From a checkpoint of a small transformer trained on Wikipedia: 4 heads of 64 (1 for keys and values), vocabulary 646.
Each number is 200 + 40 x the weight over the matrix's rms, rounded and kept within 0 to 999. Layers, rows and columns count from 0.

# layer 7 attention value, 64x256, rms 0.0764, rows 48-63, columns 64-95
213,175,208,163,149,166,175,142,216,156,186,186,179,201,169,135,173,238,137,191,227,242,227,94,146,213,213,209,181,128,203,225
201,223,167,233,183,246,211,170,201,170,196,175,259,155,225,239,230,219,218,236,206,229,177,250,149,231,149,232,174,163,161,197
164,156,187,188,209,208,208,210,222,204,105,180,184,182,199,169,173,287,264,189,254,106,194,165,190,224,188,174,281,204,167,132
198,221,201,177,167,156,254,186,196,101,264,226,134,231,225,220,189,189,206,308,225,230,238,139,219,215,132,204,217,186,218,202
205,180,153,234,231,200,214,136,180,188,207,212,132,207,190,202,191,246,215,233,174,268,197,152,221,223,212,240,212,132,198,192
133,186,177,209,218,106,210,220,256,172,185,211,204,207,191,178,182,177,226,207,122,175,207,180,177,264,255,155,247,173,234,207
233,236,188,223,219,162,204,145,178,112,235,196,268,162,147,244,204,187,224,169,194,194,223,188,177,248,214,244,222,252,220,140
236,242,196,236,266,277,212,189,219,234,169,185,260,225,174,162,194,167,222,177,181,217,165,200,244,212,228,191,170,206,202,230
251,210,239,234,228,277,263,205,233,209,144,184,264,223,218,235,167,195,219,155,156,153,135,256,185,177,200,200,235,206,175,176
216,155,199,212,206,176,250,160,221,276,233,189,197,208,195,175,198,142,182,188,212,234,137,218,164,232,341,109,214,195,231,206
203,197,251,214,224,228,248,246,250,232,191,154,254,190,215,214,191,207,172,206,232,195,209,190,200,182,183,206,250,220,188,192
219,144,196,271,194,144,182,218,189,255,170,193,155,231,166,238,171,174,224,287,207,147,206,135,231,178,270,105,229,194,254,187
139,220,232,159,207,237,128,169,177,226,262,216,209,161,196,137,218,296,168,194,179,140,273,247,139,254,119,290,222,135,156,147
218,174,193,202,150,229,194,79,187,161,155,180,178,176,188,210,143,214,173,153,237,188,162,183,161,210,211,174,232,205,144,181
189,172,194,194,209,220,239,308,225,246,182,214,253,219,166,268,235,243,275,264,184,144,189,207,252,169,191,257,186,196,237,199
222,215,227,242,143,113,198,221,217,210,156,179,219,172,215,202,193,213,272,248,254,223,223,206,256,157,126,243,203,234,141,182
# layer 7 attention output (transposed), 256x256, rms 0.0829, rows 48-63,112-127,176-191,240-255, columns 64-95
91,197,284,139,199,211,290,191,217,142,77,219,139,208,202,147,249,198,236,254,212,173,136,208,157,150,144,248,212,224,162,231
171,171,180,192,191,228,212,225,214,158,208,219,165,192,232,215,200,132,133,260,212,118,211,210,85,222,167,305,173,216,139,152
180,160,147,151,246,172,197,141,324,218,167,235,279,279,209,180,268,164,163,201,164,196,193,222,131,242,252,187,197,213,172,265
149,248,183,200,263,171,224,215,134,229,185,163,283,264,179,249,223,266,165,180,203,263,181,147,207,162,158,168,247,85,166,152
200,247,135,250,157,186,172,213,119,237,151,175,144,221,168,226,222,266,186,226,171,183,150,209,237,236,107,159,172,133,214,192
217,187,195,251,206,165,130,141,223,194,203,193,134,321,214,231,231,212,174,244,199,226,194,228,223,144,188,148,239,242,243,221
178,164,220,144,119,245,263,247,208,199,181,233,216,186,149,215,216,197,204,206,226,162,200,302,191,159,201,109,144,200,221,228
237,238,208,225,128,180,253,303,128,233,224,211,151,152,205,242,180,178,303,238,211,177,267,212,226,221,221,217,195,157,229,208
182,200,195,193,105,247,259,206,232,215,223,198,182,169,191,188,190,154,240,198,239,119,251,288,143,209,262,210,171,206,197,207
204,252,224,229,229,161,187,223,177,227,215,203,246,210,228,243,184,242,249,155,235,197,211,168,182,161,219,182,263,174,267,220
147,150,227,174,234,208,226,231,202,184,231,188,187,198,194,204,157,148,206,189,229,178,234,182,142,166,280,267,252,229,135,177
211,216,197,206,247,186,197,177,180,211,170,214,241,226,226,199,186,278,161,164,202,217,144,215,248,154,173,82,231,268,235,223
219,204,236,166,174,188,118,186,183,217,146,215,165,205,170,219,281,151,212,303,204,147,235,192,178,232,198,237,217,220,247,247
135,200,245,169,228,220,240,223,248,174,182,212,244,235,214,141,189,147,257,184,271,206,161,205,133,153,185,133,192,186,158,213
189,172,165,221,173,187,165,203,201,207,171,217,259,153,150,132,172,243,146,201,208,210,155,234,233,221,261,204,253,249,240,167
155,177,175,224,155,213,254,213,217,213,169,215,230,210,231,197,239,179,221,194,151,150,201,199,181,163,246,145,197,201,143,214
226,223,228,289,229,206,199,154,233,193,174,193,122,190,192,217,204,148,184,206,218,234,232,203,177,174,186,273,181,189,192,141
166,196,130,195,258,153,255,220,174,205,118,241,199,242,198,129,217,223,265,195,148,190,211,176,249,220,210,233,307,159,201,172
290,170,222,231,139,193,248,184,142,229,158,212,197,195,234,241,198,207,193,162,142,202,221,271,218,128,214,212,167,298,224,259
138,164,210,215,154,213,189,184,214,221,236,132,287,156,201,218,175,165,214,179,227,218,238,227,169,166,196,204,172,180,201,251
191,213,245,196,235,288,185,236,193,208,268,160,150,171,215,238,148,139,102,174,177,182,184,203,156,207,173,211,129,182,242,212
236,258,218,261,173,180,122,190,194,213,210,205,217,207,152,273,96,167,117,181,250,195,201,236,182,121,154,233,148,198,218,191
232,197,205,206,183,180,180,211,277,239,166,285,217,243,199,208,335,246,224,192,194,218,178,204,265,238,221,181,243,245,199,202
220,259,199,116,246,177,230,183,246,184,234,259,215,159,144,201,221,220,172,177,274,275,194,117,181,207,224,185,129,101,128,173
242,200,141,136,200,195,218,219,221,218,178,252,189,220,172,191,337,283,209,247,190,196,120,155,230,237,251,223,254,137,178,182
138,181,158,189,179,189,145,214,164,175,228,168,241,220,194,157,235,212,240,267,254,131,195,193,182,233,144,185,209,190,172,182
177,191,144,159,208,141,214,168,182,204,165,217,237,233,180,172,214,256,286,234,170,242,206,194,195,186,230,215,266,131,153,194
205,197,222,234,179,246,175,203,212,206,220,182,216,173,190,183,130,198,169,157,229,132,183,251,246,255,131,222,226,260,220,171
187,214,222,209,155,164,192,203,133,213,204,205,128,191,156,221,207,183,168,212,150,252,226,222,200,133,223,228,153,236,222,193
205,222,185,220,181,160,210,212,203,225,134,181,249,248,209,176,261,276,298,255,138,151,146,203,296,255,187,174,284,181,220,209
204,191,250,145,253,230,164,208,183,208,129,194,193,169,210,210,212,149,110,150,191,285,205,138,102,238,225,149,181,187,162,247
260,236,202,216,177,188,222,231,202,185,216,238,259,177,205,247,210,237,191,163,203,165,211,211,154,157,233,245,188,157,165,226
238,210,220,146,219,143,246,242,154,121,150,178,165,182,146,249,165,243,209,188,167,128,230,216,243,164,156,147,279,268,225,242
161,171,196,184,257,218,193,235,170,270,186,182,176,212,209,183,195,202,167,163,172,179,173,150,207,215,230,202,218,194,190,203
185,175,299,228,277,227,202,169,249,154,242,174,181,201,196,185,150,111,114,187,210,225,239,241,161,197,197,201,195,120,156,252
239,163,167,214,151,175,219,139,180,224,187,186,197,220,159,159,245,180,196,191,156,230,294,194,237,122,186,200,151,166,156,220
201,195,197,226,191,199,224,192,162,159,150,214,230,258,210,164,208,206,260,185,221,186,174,190,215,198,219,199,221,280,190,196
178,223,194,196,217,190,229,188,169,127,233,208,186,231,243,170,209,143,110,190,215,255,158,204,153,136,197,159,268,224,180,229
170,208,131,210,145,171,216,183,200,176,216,241,132,218,194,238,195,247,223,236,200,239,249,238,209,191,180,237,183,266,224,241
224,192,169,160,182,212,196,162,195,220,140,225,190,249,182,202,162,270,282,176,210,186,161,189,228,210,205,196,257,223,286,206
177,206,158,179,161,176,195,190,226,194,222,248,186,227,217,212,186,250,250,195,223,235,202,204,195,227,169,294,177,254,241,233
217,154,131,227,134,185,232,202,216,204,207,164,199,213,157,187,244,229,229,146,205,208,159,165,227,222,179,227,188,187,200,162
198,162,222,147,158,216,204,231,263,261,202,176,191,185,184,183,182,211,209,205,185,212,184,195,214,218,151,218,165,142,229,229
266,180,223,154,174,140,221,215,180,213,173,140,208,151,179,196,208,212,130,317,183,221,230,248,157,218,182,200,219,220,188,208
181,261,260,195,255,237,233,256,279,155,196,139,209,270,220,205,142,85,262,139,183,190,175,250,216,234,276,192,250,216,176,219
143,206,180,230,183,158,264,189,244,186,218,157,152,184,186,204,230,259,234,223,214,205,348,215,228,206,155,234,207,258,243,214
264,213,263,177,258,173,189,230,84,159,223,215,218,204,211,172,141,211,115,180,184,209,149,209,160,256,195,228,189,147,234,285
227,153,248,168,241,186,149,198,225,244,241,221,159,185,225,199,209,180,200,217,217,196,222,281,209,226,236,239,209,212,240,185
218,210,251,182,201,348,159,217,197,270,273,168,261,244,231,269,123,213,244,91,186,121,234,135,247,197,169,208,203,172,275,190
313,163,197,128,212,191,219,173,228,191,209,180,257,219,200,166,249,207,91,140,232,160,262,132,197,147,214,206,165,177,257,179
205,271,168,123,199,182,247,214,179,155,283,209,169,228,222,254,189,284,167,254,221,178,165,231,207,192,255,260,117,175,234,184
247,180,146,272,188,203,147,197,166,255,264,190,181,125,170,223,107,232,314,181,220,202,174,199,207,159,223,222,192,253,315,213
201,178,256,179,135,183,188,205,231,213,216,211,231,217,170,186,181,162,258,205,272,177,198,166,175,188,213,130,186,237,166,191
269,161,284,132,212,257,163,217,116,142,204,254,202,234,251,199,289,241,208,217,201,245,222,185,185,217,188,176,303,230,174,230
176,160,156,257,233,292,148,270,209,218,230,165,159,180,244,196,158,182,232,184,201,174,257,152,234,169,183,212,164,237,194,133
113,211,144,188,167,170,188,209,211,138,160,206,216,167,214,220,180,213,166,221,176,191,155,166,177,167,196,170,167,244,144,153
137,205,187,228,195,185,198,209,222,173,174,194,157,191,155,185,204,180,138,260,182,193,254,193,259,192,217,238,173,208,171,144
173,230,173,218,161,183,185,212,187,182,175,162,99,262,165,274,174,221,239,240,176,212,148,222,194,207,176,236,202,165,118,252
172,229,134,209,231,165,207,180,194,152,165,193,162,162,154,203,170,243,171,220,186,189,157,217,216,227,225,239,156,178,213,165
214,191,256,154,229,201,181,158,208,170,244,178,151,178,171,219,248,220,211,193,247,243,252,178,218,231,176,221,182,153,143,243
221,207,187,117,253,176,269,190,278,145,172,198,281,211,236,223,123,214,261,115,162,191,179,194,172,233,224,178,237,241,246,253
164,179,219,239,182,293,166,328,150,231,211,168,104,155,176,246,198,253,142,185,187,255,205,222,199,199,220,280,170,188,177,189
117,233,237,201,154,163,194,170,125,119,183,243,174,207,231,196,221,196,197,254,265,195,142,270,147,324,196,198,170,143,167,85
182,235,150,241,302,180,214,231,214,203,195,235,248,123,169,185,215,195,162,229,210,200,185,201,262,218,253,223,162,234,271,138
# layer 7 MLP up, 768x256, rms 0.0536, rows 0-66, columns 64-95
184,183,201,202,189,214,156,211,171,196,195,201,185,226,212,219,199,211,196,207,219,227,180,217,211,204,196,163,207,235,211,169
228,219,211,170,223,167,189,210,169,218,180,209,180,193,227,197,193,220,185,181,128,170,187,223,210,222,190,223,203,181,204,201
169,182,165,189,225,204,178,246,188,198,189,198,143,196,175,201,216,183,184,153,196,243,159,188,215,274,170,203,223,218,170,181
230,197,203,207,193,208,188,205,166,199,229,204,202,201,185,214,203,190,213,200,188,217,211,219,208,197,208,204,205,203,199,156
211,222,222,213,181,173,238,200,203,193,177,211,193,163,208,208,233,208,162,262,170,186,186,177,233,232,202,228,179,132,180,213
226,212,199,207,211,221,200,188,162,195,212,210,193,220,180,184,217,200,187,208,190,225,205,232,179,203,200,180,203,221,187,182
250,211,214,210,167,174,177,207,164,206,210,176,184,181,223,238,195,207,202,183,163,148,210,216,215,205,193,184,215,221,216,174
199,205,209,207,185,190,196,208,170,217,186,211,196,194,208,195,200,204,202,184,145,179,239,205,226,232,194,181,201,194,181,177
184,195,201,225,207,207,212,194,172,192,215,195,204,211,181,214,204,211,190,213,174,212,200,214,185,193,210,182,214,215,186,178
192,200,201,213,213,207,192,204,190,208,206,201,205,199,217,196,205,230,195,228,196,196,226,198,203,212,212,192,194,208,177,193
159,304,332,365,204,346,181,170,373,154,128,160,298,251,179,251,78,188,224,120,228,109,101,189,307,116,186,146,99,390,238,264
207,172,218,220,254,208,174,178,107,217,182,197,179,278,249,245,193,253,235,142,149,207,244,199,195,188,211,205,203,238,226,163
207,226,190,206,171,203,214,203,196,202,199,184,177,182,183,215,216,220,190,189,184,218,196,229,204,232,212,196,199,211,198,183
220,183,201,203,210,224,201,239,183,190,207,190,204,182,216,237,215,172,193,221,220,198,227,180,219,207,208,182,203,195,194,197
199,205,196,203,203,211,229,211,181,187,196,213,188,202,207,191,195,217,206,201,215,213,190,197,228,196,191,197,205,191,185,192
197,205,197,217,192,174,223,207,232,194,202,206,209,169,201,220,223,193,194,230,213,188,190,216,188,206,196,184,199,202,205,207
198,155,207,185,234,195,156,214,220,221,220,205,191,203,203,179,184,168,166,209,206,224,230,184,195,195,207,184,213,193,204,200
195,208,196,228,165,178,201,179,191,176,152,191,229,190,201,278,206,166,218,171,236,132,204,210,170,181,172,196,186,240,187,189
6,224,256,175,316,93,157,275,247,44,64,88,99,264,268,138,186,288,155,185,177,265,330,0,162,160,65,309,127,116,0,63
218,206,191,193,185,218,241,196,214,205,193,200,190,205,192,204,208,219,212,159,183,183,186,217,202,214,211,190,203,241,209,212
125,118,174,184,171,237,237,232,144,0,161,179,187,319,139,266,276,139,112,182,240,147,285,228,125,273,213,97,73,366,149,7
183,185,187,194,212,169,194,217,201,206,205,218,210,191,185,149,210,192,179,223,179,208,211,192,205,249,182,222,203,200,200,246
189,202,205,183,200,182,220,214,216,218,193,204,212,172,229,179,197,198,185,193,179,201,227,184,208,238,199,221,211,203,203,243
226,190,226,186,194,189,209,177,201,193,214,201,206,210,208,199,194,185,201,203,196,212,192,205,187,183,188,194,213,199,194,167
222,220,210,208,208,238,178,179,199,210,190,199,203,204,211,204,216,181,218,203,202,200,215,213,211,198,201,198,207,195,201,192
183,189,189,219,216,209,172,242,160,193,200,201,154,200,186,205,196,196,184,192,192,238,198,199,193,210,171,170,201,208,220,203
210,187,210,187,214,219,181,182,181,213,197,199,172,220,199,250,186,195,216,160,190,187,199,215,183,188,185,195,197,233,217,174
176,154,119,161,145,70,120,184,190,229,262,278,350,245,192,214,316,170,290,279,226,176,121,178,220,221,164,217,146,105,149,233
224,225,211,198,174,181,211,196,196,219,196,200,184,168,224,201,193,218,202,192,199,169,206,201,229,203,185,211,193,183,207,200
173,171,196,204,230,245,161,224,188,188,212,195,197,182,218,186,193,173,209,147,224,244,219,181,194,202,208,161,190,218,194,192
183,187,193,196,209,242,214,216,191,217,201,198,194,232,203,200,178,197,188,193,199,210,199,190,198,177,212,214,200,205,202,227
247,140,280,327,216,246,67,51,69,305,387,70,358,112,162,295,61,245,221,276,215,164,255,121,212,216,375,200,144,297,329,237
192,197,215,169,216,226,225,221,190,205,235,198,171,202,204,180,171,203,198,195,209,200,204,188,227,200,201,204,203,212,184,188
225,154,170,158,215,203,219,243,246,229,220,197,255,251,201,155,183,235,179,220,182,243,249,179,190,232,176,215,194,214,230,254
189,217,226,187,195,178,231,202,190,194,221,217,196,213,205,157,191,192,211,217,161,214,198,201,214,211,182,204,212,211,195,203
204,221,207,206,199,170,225,226,189,188,202,199,201,170,211,209,219,174,196,227,196,171,202,204,210,216,203,190,212,206,187,198
314,272,189,241,311,74,180,187,131,161,213,124,294,292,121,53,270,260,249,366,150,232,206,213,330,227,125,230,179,60,215,185
166,181,206,215,252,198,215,187,196,185,219,207,231,216,197,176,215,180,180,265,156,228,197,210,195,197,219,195,213,187,195,210
214,219,199,196,189,202,173,227,182,206,176,197,160,205,189,234,199,207,205,181,176,189,211,208,189,224,177,200,178,197,213,230
372,222,237,206,126,182,196,158,68,194,233,27,186,336,64,205,200,292,197,222,221,185,274,109,86,293,241,288,128,206,252,183
199,264,237,208,184,179,224,191,187,196,212,213,183,178,213,230,184,246,227,196,225,159,204,183,206,188,165,168,190,229,212,209
215,164,223,190,223,202,180,233,183,211,211,199,197,242,201,195,189,206,192,192,195,202,239,183,228,210,188,170,220,201,198,184
200,210,186,192,199,204,186,212,239,201,221,207,191,203,208,188,190,223,202,187,221,189,208,207,205,190,208,198,206,201,210,214
233,143,212,215,209,158,168,147,198,186,211,195,236,233,214,176,180,175,204,238,225,221,203,242,168,192,186,197,224,188,221,216
196,206,231,189,208,217,221,192,194,201,206,200,196,195,198,188,184,219,209,220,209,221,202,182,218,195,221,217,181,192,175,185
213,193,210,220,196,170,188,169,212,192,194,204,206,157,191,179,197,165,213,221,209,177,188,213,183,179,210,207,206,197,168,179
127,333,191,153,133,259,408,240,261,402,122,123,127,293,114,20,284,197,239,98,216,116,286,140,351,247,145,27,267,185,277,246
296,331,242,238,171,301,219,18,67,170,315,35,187,304,134,297,282,313,182,261,193,270,131,87,204,86,138,50,250,244,212,218
202,197,181,232,181,200,175,214,191,203,203,191,200,200,198,211,243,186,169,209,224,210,198,218,207,192,188,173,213,213,219,187
187,201,214,232,183,213,213,200,171,181,199,200,198,185,219,202,216,172,195,207,227,225,214,199,225,185,219,176,192,179,196,192
193,203,197,211,209,217,220,214,201,185,204,216,191,184,193,173,205,220,188,207,201,189,203,206,215,219,209,196,182,206,184,200
190,204,212,202,206,217,172,217,183,209,197,208,198,222,217,186,187,213,218,182,162,190,202,210,229,210,190,210,194,200,186,212
179,209,194,201,213,199,209,238,188,178,210,204,191,204,201,186,204,215,198,201,182,197,206,202,166,227,211,182,208,199,171,235
191,205,236,185,180,170,221,184,212,194,217,215,229,190,196,151,213,158,192,225,223,194,212,194,190,175,179,179,211,168,191,200
220,213,196,208,183,216,204,191,180,183,202,192,179,167,208,250,216,208,176,218,200,212,203,203,189,224,209,177,194,202,198,168
202,217,199,203,185,228,230,180,195,190,178,206,189,215,196,234,221,239,197,172,187,187,191,215,207,189,194,192,197,206,193,204
244,195,195,223,201,213,197,185,201,198,167,193,218,198,200,235,184,207,211,185,189,176,211,207,177,183,207,210,195,204,203,196
228,188,208,177,223,202,178,181,206,218,198,190,207,200,209,218,198,178,184,196,200,185,235,191,213,188,207,224,200,193,196,198
199,175,221,184,209,207,180,164,193,226,203,191,216,215,234,203,171,179,202,204,190,216,224,220,216,185,189,185,205,206,207,192
196,200,363,121,89,208,121,270,103,77,137,234,237,146,122,408,220,110,151,187,138,33,343,203,119,132,131,168,258,363,216,36
243,226,216,183,171,195,207,173,180,186,178,183,225,216,220,191,191,194,219,218,206,187,227,224,193,185,175,180,217,224,209,162
154,243,202,215,194,239,193,231,168,225,228,225,179,201,198,252,189,224,202,193,170,205,209,158,198,199,196,234,189,206,201,196
217,207,191,207,171,190,229,186,225,181,184,200,212,187,185,222,195,217,205,209,209,185,179,224,140,203,215,193,192,229,206,177
192,210,214,228,196,187,179,194,174,175,175,214,205,182,185,174,225,171,189,222,192,203,167,208,191,206,189,208,195,174,184,191
212,169,180,218,194,232,171,206,220,191,226,190,222,202,207,225,181,199,218,196,252,215,211,214,195,185,209,217,188,213,201,191
215,178,235,177,237,190,201,198,175,186,218,200,211,213,240,177,191,169,198,247,205,198,236,194,198,226,196,178,202,189,181,205
205,164,208,207,182,193,199,235,177,206,174,199,182,207,206,258,197,233,194,193,196,213,200,213,219,242,202,198,200,220,195,167
# layer 7 MLP down (transposed), 768x256, rms 0.0411, rows 0-66, columns 64-95
210,218,206,231,226,200,210,187,200,193,200,167,224,191,221,191,167,190,177,216,208,181,201,176,188,205,190,213,197,198,205,215
184,195,219,186,234,206,185,224,202,211,183,180,234,194,190,209,209,180,186,234,202,211,230,192,225,213,216,192,212,231,184,188
199,151,205,203,211,223,235,200,121,214,252,223,233,180,190,239,213,166,197,210,198,188,203,190,174,178,192,227,208,193,156,172
182,204,207,206,216,196,200,207,227,212,194,170,205,203,203,206,199,215,198,204,200,210,179,194,198,190,204,216,198,194,178,213
222,170,159,187,206,195,139,179,217,198,195,164,206,245,221,193,170,141,196,190,175,195,216,192,154,185,171,181,219,217,242,192
209,200,230,199,222,192,199,192,205,205,178,145,199,203,198,217,207,200,212,232,195,206,194,207,190,204,195,198,196,206,165,209
191,202,195,208,223,197,169,215,240,190,182,184,234,189,214,205,202,209,174,221,205,203,212,190,225,215,228,211,213,169,210,211
186,183,190,215,205,205,178,208,229,224,209,180,222,222,181,191,187,213,204,208,184,206,166,207,209,203,208,200,200,206,209,203
197,209,203,218,213,204,200,195,209,199,212,168,209,205,217,187,195,214,200,213,199,192,209,219,194,211,203,195,196,204,173,201
213,186,180,216,224,205,198,183,218,213,202,178,216,186,205,195,180,193,202,215,197,192,216,220,201,187,187,201,188,207,189,200
263,148,175,65,54,24,204,205,242,201,226,294,145,234,406,263,282,244,275,349,110,190,196,178,132,205,185,249,78,323,70,0
219,164,132,206,186,208,251,240,275,223,206,166,267,165,148,204,206,207,135,270,256,197,174,206,222,204,212,258,219,131,214,218
182,160,212,186,205,205,200,184,181,207,213,186,213,183,189,211,204,203,226,203,203,216,192,180,210,203,192,208,217,206,206,207
200,213,211,180,194,175,203,218,206,205,213,220,216,187,239,204,206,200,191,205,186,197,174,161,216,188,220,203,205,185,184,194
210,205,200,210,202,195,191,196,176,186,201,164,199,198,202,185,199,199,200,191,204,199,206,200,209,187,201,194,225,191,196,216
202,191,198,196,205,204,187,195,191,204,213,178,196,200,217,200,195,168,225,183,186,197,201,210,207,197,190,198,187,201,216,193
224,216,214,222,195,194,215,210,205,217,199,197,201,149,211,202,206,221,199,191,197,182,183,234,194,194,192,209,183,192,189,200
165,177,207,186,212,209,165,206,200,217,204,228,207,224,221,199,203,210,225,166,205,209,186,161,198,189,251,214,186,184,221,216
175,265,252,161,149,273,376,194,238,255,210,223,51,111,195,168,240,320,226,199,246,122,205,146,210,356,333,99,37,168,177,182
180,198,223,201,219,198,210,201,205,196,186,239,220,187,202,220,217,175,191,199,219,225,183,197,208,204,227,205,220,176,199,208
41,465,81,120,393,130,38,202,70,0,250,19,261,191,255,277,239,123,36,179,129,182,276,281,259,134,147,135,125,217,291,314
221,218,203,224,212,193,196,202,190,219,206,171,204,203,193,187,205,181,199,215,192,194,191,224,226,204,238,209,175,207,188,195
191,207,201,212,187,186,193,196,191,200,214,244,204,188,196,190,217,206,192,203,193,201,198,229,220,200,208,215,211,198,210,170
199,223,197,175,210,192,190,217,224,170,177,191,195,185,203,195,208,180,178,208,198,217,216,184,213,205,196,202,228,209,200,200
201,215,206,171,195,185,186,194,197,204,203,211,209,211,212,193,207,194,183,210,201,193,210,186,218,209,196,213,211,211,199,197
209,188,208,208,207,204,226,212,146,198,224,177,241,171,207,210,202,205,199,216,232,193,196,180,186,198,191,201,203,183,198,212
184,211,201,190,213,192,207,210,204,197,207,210,212,204,186,222,217,214,188,192,187,202,196,209,207,217,212,193,219,168,219,201
138,303,314,201,111,232,309,235,128,301,130,456,111,84,157,376,143,253,30,232,204,275,146,197,223,236,38,130,218,257,359,226
199,174,183,191,206,214,185,190,198,217,214,181,197,209,191,203,197,200,211,196,195,207,197,199,216,198,204,204,204,202,233,195
219,202,212,204,170,197,228,201,160,201,240,234,201,195,181,194,221,233,194,194,189,184,169,231,214,181,194,230,220,189,210,210
224,207,182,204,202,165,213,189,173,219,219,185,189,199,215,178,203,217,182,169,203,191,221,210,192,179,199,194,207,182,183,225
321,294,139,110,248,232,278,387,246,147,230,258,47,193,284,208,383,114,230,235,305,192,178,301,201,196,232,146,213,268,163,139
204,199,191,204,204,190,210,209,194,213,205,169,200,184,199,217,199,176,183,184,190,190,200,216,214,174,208,200,209,197,179,196
233,242,201,208,186,170,211,193,207,198,178,186,184,155,230,205,237,230,189,175,199,206,204,235,191,178,238,229,202,168,179,181
207,221,199,206,215,198,177,190,216,193,179,146,199,210,214,202,196,164,183,200,210,200,215,225,203,208,229,206,194,201,177,200
213,195,194,212,211,199,175,212,213,193,190,173,206,209,218,182,177,185,204,192,184,195,195,203,201,194,195,212,185,185,205,201
142,250,179,238,128,252,66,318,81,85,146,122,0,134,270,286,183,191,157,13,240,276,341,154,281,147,231,209,119,269,62,377
220,234,226,204,204,196,223,182,223,186,175,145,172,201,231,180,182,196,196,180,216,183,214,230,196,178,181,193,184,201,163,205
220,186,196,199,211,198,187,208,205,224,189,187,225,197,175,223,198,204,201,193,194,200,200,185,191,204,198,194,206,200,207,205
361,188,140,246,42,238,211,194,241,251,138,80,78,205,187,208,164,217,256,261,83,199,5,278,207,278,368,208,99,213,348,296
182,176,182,198,198,219,191,214,187,183,199,200,230,208,192,213,208,196,188,203,213,210,220,208,228,201,217,201,201,188,260,196
182,198,206,216,202,181,216,236,219,209,175,199,197,175,221,186,199,221,172,187,180,181,192,184,172,175,202,217,210,192,187,213
206,184,203,204,190,205,209,220,171,207,208,232,211,166,195,208,207,217,216,195,194,202,206,205,221,186,215,209,195,207,211,207
162,242,214,200,186,219,213,200,263,198,128,131,147,161,212,198,184,212,203,203,206,185,217,194,238,231,218,215,173,196,179,195
218,203,203,185,191,194,192,184,220,192,211,198,196,213,201,197,190,191,192,192,202,203,207,221,205,183,208,193,211,228,204,210
191,224,182,194,212,224,188,216,202,179,189,202,200,189,199,193,200,178,196,203,212,196,224,198,210,206,188,183,199,225,207,201
131,275,167,105,130,0,224,160,247,101,109,217,272,227,29,311,367,188,117,334,129,392,241,186,16,278,225,114,181,238,267,361
325,131,183,177,72,60,330,246,66,219,254,104,251,28,167,320,146,92,208,334,265,156,232,246,214,167,180,244,62,184,323,215
216,214,216,224,197,197,197,193,183,205,226,197,213,175,219,184,187,182,201,204,210,182,179,207,194,204,171,196,197,211,208,216
196,208,204,199,203,193,184,219,208,197,249,182,212,189,204,157,184,186,193,221,207,191,181,202,219,194,187,195,207,213,247,224
209,181,208,215,210,182,206,205,173,208,233,195,197,203,189,188,189,197,190,197,198,188,197,216,211,200,201,185,197,201,199,211
204,208,194,206,205,188,189,204,209,203,200,220,207,215,185,209,199,200,180,200,208,193,207,189,212,187,210,192,209,196,185,212
216,193,210,198,217,194,222,210,186,185,198,203,224,192,199,193,205,195,203,196,211,195,211,206,181,193,208,203,192,214,194,200
202,201,209,221,189,223,193,183,222,226,145,139,178,189,193,180,180,175,219,178,201,183,194,251,199,197,188,217,169,231,209,189
202,173,225,183,209,189,186,186,215,188,214,165,203,216,222,188,194,201,221,208,196,208,205,184,184,192,178,199,226,199,213,202
187,204,211,217,219,210,194,198,187,216,190,217,200,209,213,204,202,198,183,178,187,190,203,190,184,197,204,176,198,205,210,232
193,194,206,166,203,198,188,203,216,193,195,206,195,210,209,195,216,237,202,192,187,199,206,173,226,206,205,198,204,202,211,205
211,209,203,181,198,210,211,216,206,199,193,226,201,177,188,207,226,212,182,218,187,212,194,176,194,184,209,197,210,218,195,180
190,242,195,208,189,208,196,178,244,218,200,195,223,190,203,188,201,212,174,201,211,188,194,201,210,213,206,213,208,195,218,195
185,140,205,255,207,62,202,192,285,170,292,71,254,199,143,124,225,0,265,365,279,142,121,138,111,307,235,169,205,240,183,234
172,209,176,207,202,210,192,189,261,203,168,166,194,169,204,205,189,207,193,243,216,211,196,186,207,220,223,213,234,168,223,193
234,160,174,195,219,196,210,177,208,234,209,176,223,213,225,206,226,218,221,192,210,221,193,251,185,188,205,195,227,190,207,210
167,183,212,192,203,208,200,195,232,192,177,191,189,219,209,192,174,175,232,173,190,198,223,174,204,212,190,197,202,192,189,189
222,238,196,189,208,214,182,186,176,194,228,165,204,194,192,180,185,194,193,214,210,171,182,234,204,204,201,180,179,216,210,205
183,210,217,191,188,202,204,215,216,201,186,246,191,177,205,207,212,235,196,187,191,204,198,168,212,221,216,216,203,190,209,198
219,224,197,198,191,176,206,212,221,186,161,187,195,186,216,192,180,180,193,213,193,202,196,206,217,177,197,210,208,191,212,190
165,185,220,182,227,193,206,233,189,211,208,197,249,169,231,203,183,194,172,209,183,204,208,150,185,210,208,190,221,196,201,222